python train.py --rope_base=10000.0 --rope_fraction=1.0 --qk_norm=true --init="orth" --init_std_qkv=0.0924 --init_std_up=0.0924 --lr=0.014 --decay_fraction=0.592 --final_lr_fraction=0.05 --doc_mask=true --train_tokens=227300000
Each number is 128 + 24 x the weight over its row's rms, rounded and kept within 0 to 255. Layers, rows and columns count from 0. The size above them is the row's rms in percent of the matrix's.

# layer 4 attention query, 128x160, rms 0.197, rows 0-3, columns 0-159
size [118 145 121 143]
[[135 108 108 149 141 101 156 134 110 104 120 144 146 126 154 137 108 171 126 134 125 110 134  93 138 153 119 177 179 138 117 149 136 129 107 111 117 175 127 152 133 112  88 101  97 101  84 156 135 123 110 168 128  80  78 157  90 121 106 127 139 145 134 126 119 153 100 116 147 128  80 105 126 134 123 109 139 123 154 170 126 162  99  86 104 173 130  94 151  92 115 101 124 127  97 118 202 119 129 127 167 101 151 109 117 127 119 133 155 123 115  80 143 131 113 135 134  93 134 159 159 159  92 138 161 156 147 129  82 122 121  95 176 130  99 167 122 104  97 115  83 145 106 130 111  97 113 123 141 135 114 121 149 128 137 111 111 137 122 141]
 [ 98 147 108 140  72 127  89 140 101 124  89 129  81 149 140 127 114 114  93 109  89 134 104 136 129  90 122 120 102 159 132  99 138 120 138 122 150 124 113 124  94  83 127 113 153 139 122 150 153 144 106 116 121 125 148 165 132 164  87 178 144 120 146 162 153 139 148 126 112 155 105 108 138 114 152 173 167 161 111  95  98 148 126  91 123 118 137  67 110 123  97 114 151 151 155 158 170 119 101 157 101 129 141 156 123 128 102 100 111 155  77 130 119 122 106 135 111 116 106 159  93  86 110 114 140 127 112 135 134  91 179 124 141 115 127  86 141 170 174 132 131 105 179 138 133 124 134 150 119 137 137 107 145 102 109 119 100 114 150 104]
 [129  96 107 157 105  87 105 103  83 139 108 161 133 119 208 181 114 119 147  69  99 143 111 143 118 156  79 154 140 107 142 179 153 123 133 147 154 108 130 131 125 163 123 101 143 128 120 125 132  84 139 139 150 172 176 127 113 184 133 111 134 136 121 149 135 139 107 112 102 107 119 118 154 146 124 153 155 139  83 127 107 137 146 133 143 154 154 117 155 136 130  82 123  94 134  98 110 142 121 150 128 138 124 159 138 136 121  96 109 130 130 120  93 148 142 141  81 105 130 134 138 141 116 169 144  91 126 105 129 126 161  98 127  97 116 120  95 162 128  95 109  95 124 100  90 125 135 112 155  94 132 124  80 144 117 146 122  97 116  92]
 [144 124 143  86 126 112 157 122 192 142 153 136  99 105 107 125 133  80 114 172 136 106 125  95 124 110 160 105 115 129 106 139  83 100 122 113  88 153  94  90  94 164 141 177 102  92 109  88  96 167 133 144 110 117  58 100 158 106 137 115 110 155 104 114 103 125 119 135 162 105 124 164 144 170 111 130 142 132 115 113 148 130 114 118 110 108 177 175 159 116 139 149 140 150 115 123 114 122 160 139 118 144 116 138 121 146 138 112 104 127 148 106 152 108 133 131 135 111 156 119 133  87 151 137 135 104 130 138 137 125 138 110 123 110 124 171 115 104 135 150 131 162 109 161 170 165 107 161  92 181 129 107 112 155 122 116 146 105 153 158]]
# layer 4 attention key, 128x160, rms 0.184, rows 0-3, columns 0-159
size [140 128 118 106]
[[100 114 130  93 137 145 140 112 120  99 116 123 126 154 153 156 142 133 117  72  91 153 168 128 116 122 137 110 147 124 122 159 152 100 161 110 117 158 139  77 144 122  83 165 124 156 119 106 131 185 123 151 137 123 111 134 165 146 119 134 112 114 145 113  59 149 107 130 128 120 113 161  91 153 112 164 113 147 111 129 115  93 152 162 156  91 139 123  87 115 114 117 140 115 147 119 130  56 112 140 124 139 137 156 115 163  91 160 110 119 131 160 117 181 130 142  89 109  88 144 139 131  99 111 146 121  87  91 131  93 110 103 168 118 179 139 125 149 126 101 106 126 139 100 124 158 162 121 166 128  96 111 127 145 111 145 128 138 128 111]
 [147 103 122 144 134 131 143 136 136 155 130 139 114 128 154 150  69 128 141 112 141 102 139  98  92 147  89 183 122 115 138 121 146 146  84 109 124 105 130 133 109 121 103  93  91 100 122 148 119 126 109 156 132 124 101 182 125 110 100 115 161 103 105 135 134 143 191 132 134 135  98 137 135 160 101 176 161 125 145 119 150 100 155 144 185 162 168 106 116 129 115 122 129 136 101 125 119  93 141  99 125 113 104 114 104  92 105 158 121 108 116 131 104 145  94 118 124 115 164 104 132 107 127  92 139  81 125 143 103  76 152 114 109 130  81 124  95 127  94 132 154  78 149 140 132 131 124 173 113  95 140 188 101 161 138 145 118 129 140 148]
 [ 88 143 120 129 105 155  97 113 132 118  80 169 148 120 159 115 181 147 171  97 115 181 114 141 139 130 137 121 175 138 116 127 125 152 144 141 135 109 137 144 177 120 133 123 136 155 101 128 159 131 104 119 161  89 105  85 142 146 151 127 135  94 151 101 121 128 120  98 165 117  76 150 116  94 139 144 118  99 101 114 104 116  98  72 131 112 132 103 167 110 121 156 128 152 158  87 151 118 139 133 117 132 128 156 144 138 126 115 132 129 142  64 122 153 152 112 133 165 110 147  90 107 104 116 133 152 147 150 148 153 123  96 169 113 115 111 160 116 136 111 102 143 119 127 107 151 127 135 163 108 132  67 186 141 120 152 129 112 105  94]
 [150 106 125 110 185 124 146  86 143 132 126 136 162 125 144 146 154 136 126 115 123 116 114 140 134 154 151 197 139 110  61  76 130 115 172  79 173 163 153 123 151 123 130 143 142  99 141 137 120 141 160 133 114 136 138 112 140 137 142 155 137 132 134 102 150 129 121 124 116 140 120 104 130 120 143 163 127 120 132 108 172 119 170 137 119 132 118 147 118 110 137 129 167  93 140 169 106 154 102 107  80 116 107 104  86 147 106  90 129 116 124 105 169 132 108 144 120 119 101 158 172 104 114 142 136 137 115 138 102  82 115  87 123 127 161 127 148 142 111 147 132 136 161 153 127  94 141 142  92  77 153 192  71 134 112 112 130 127 121 145]]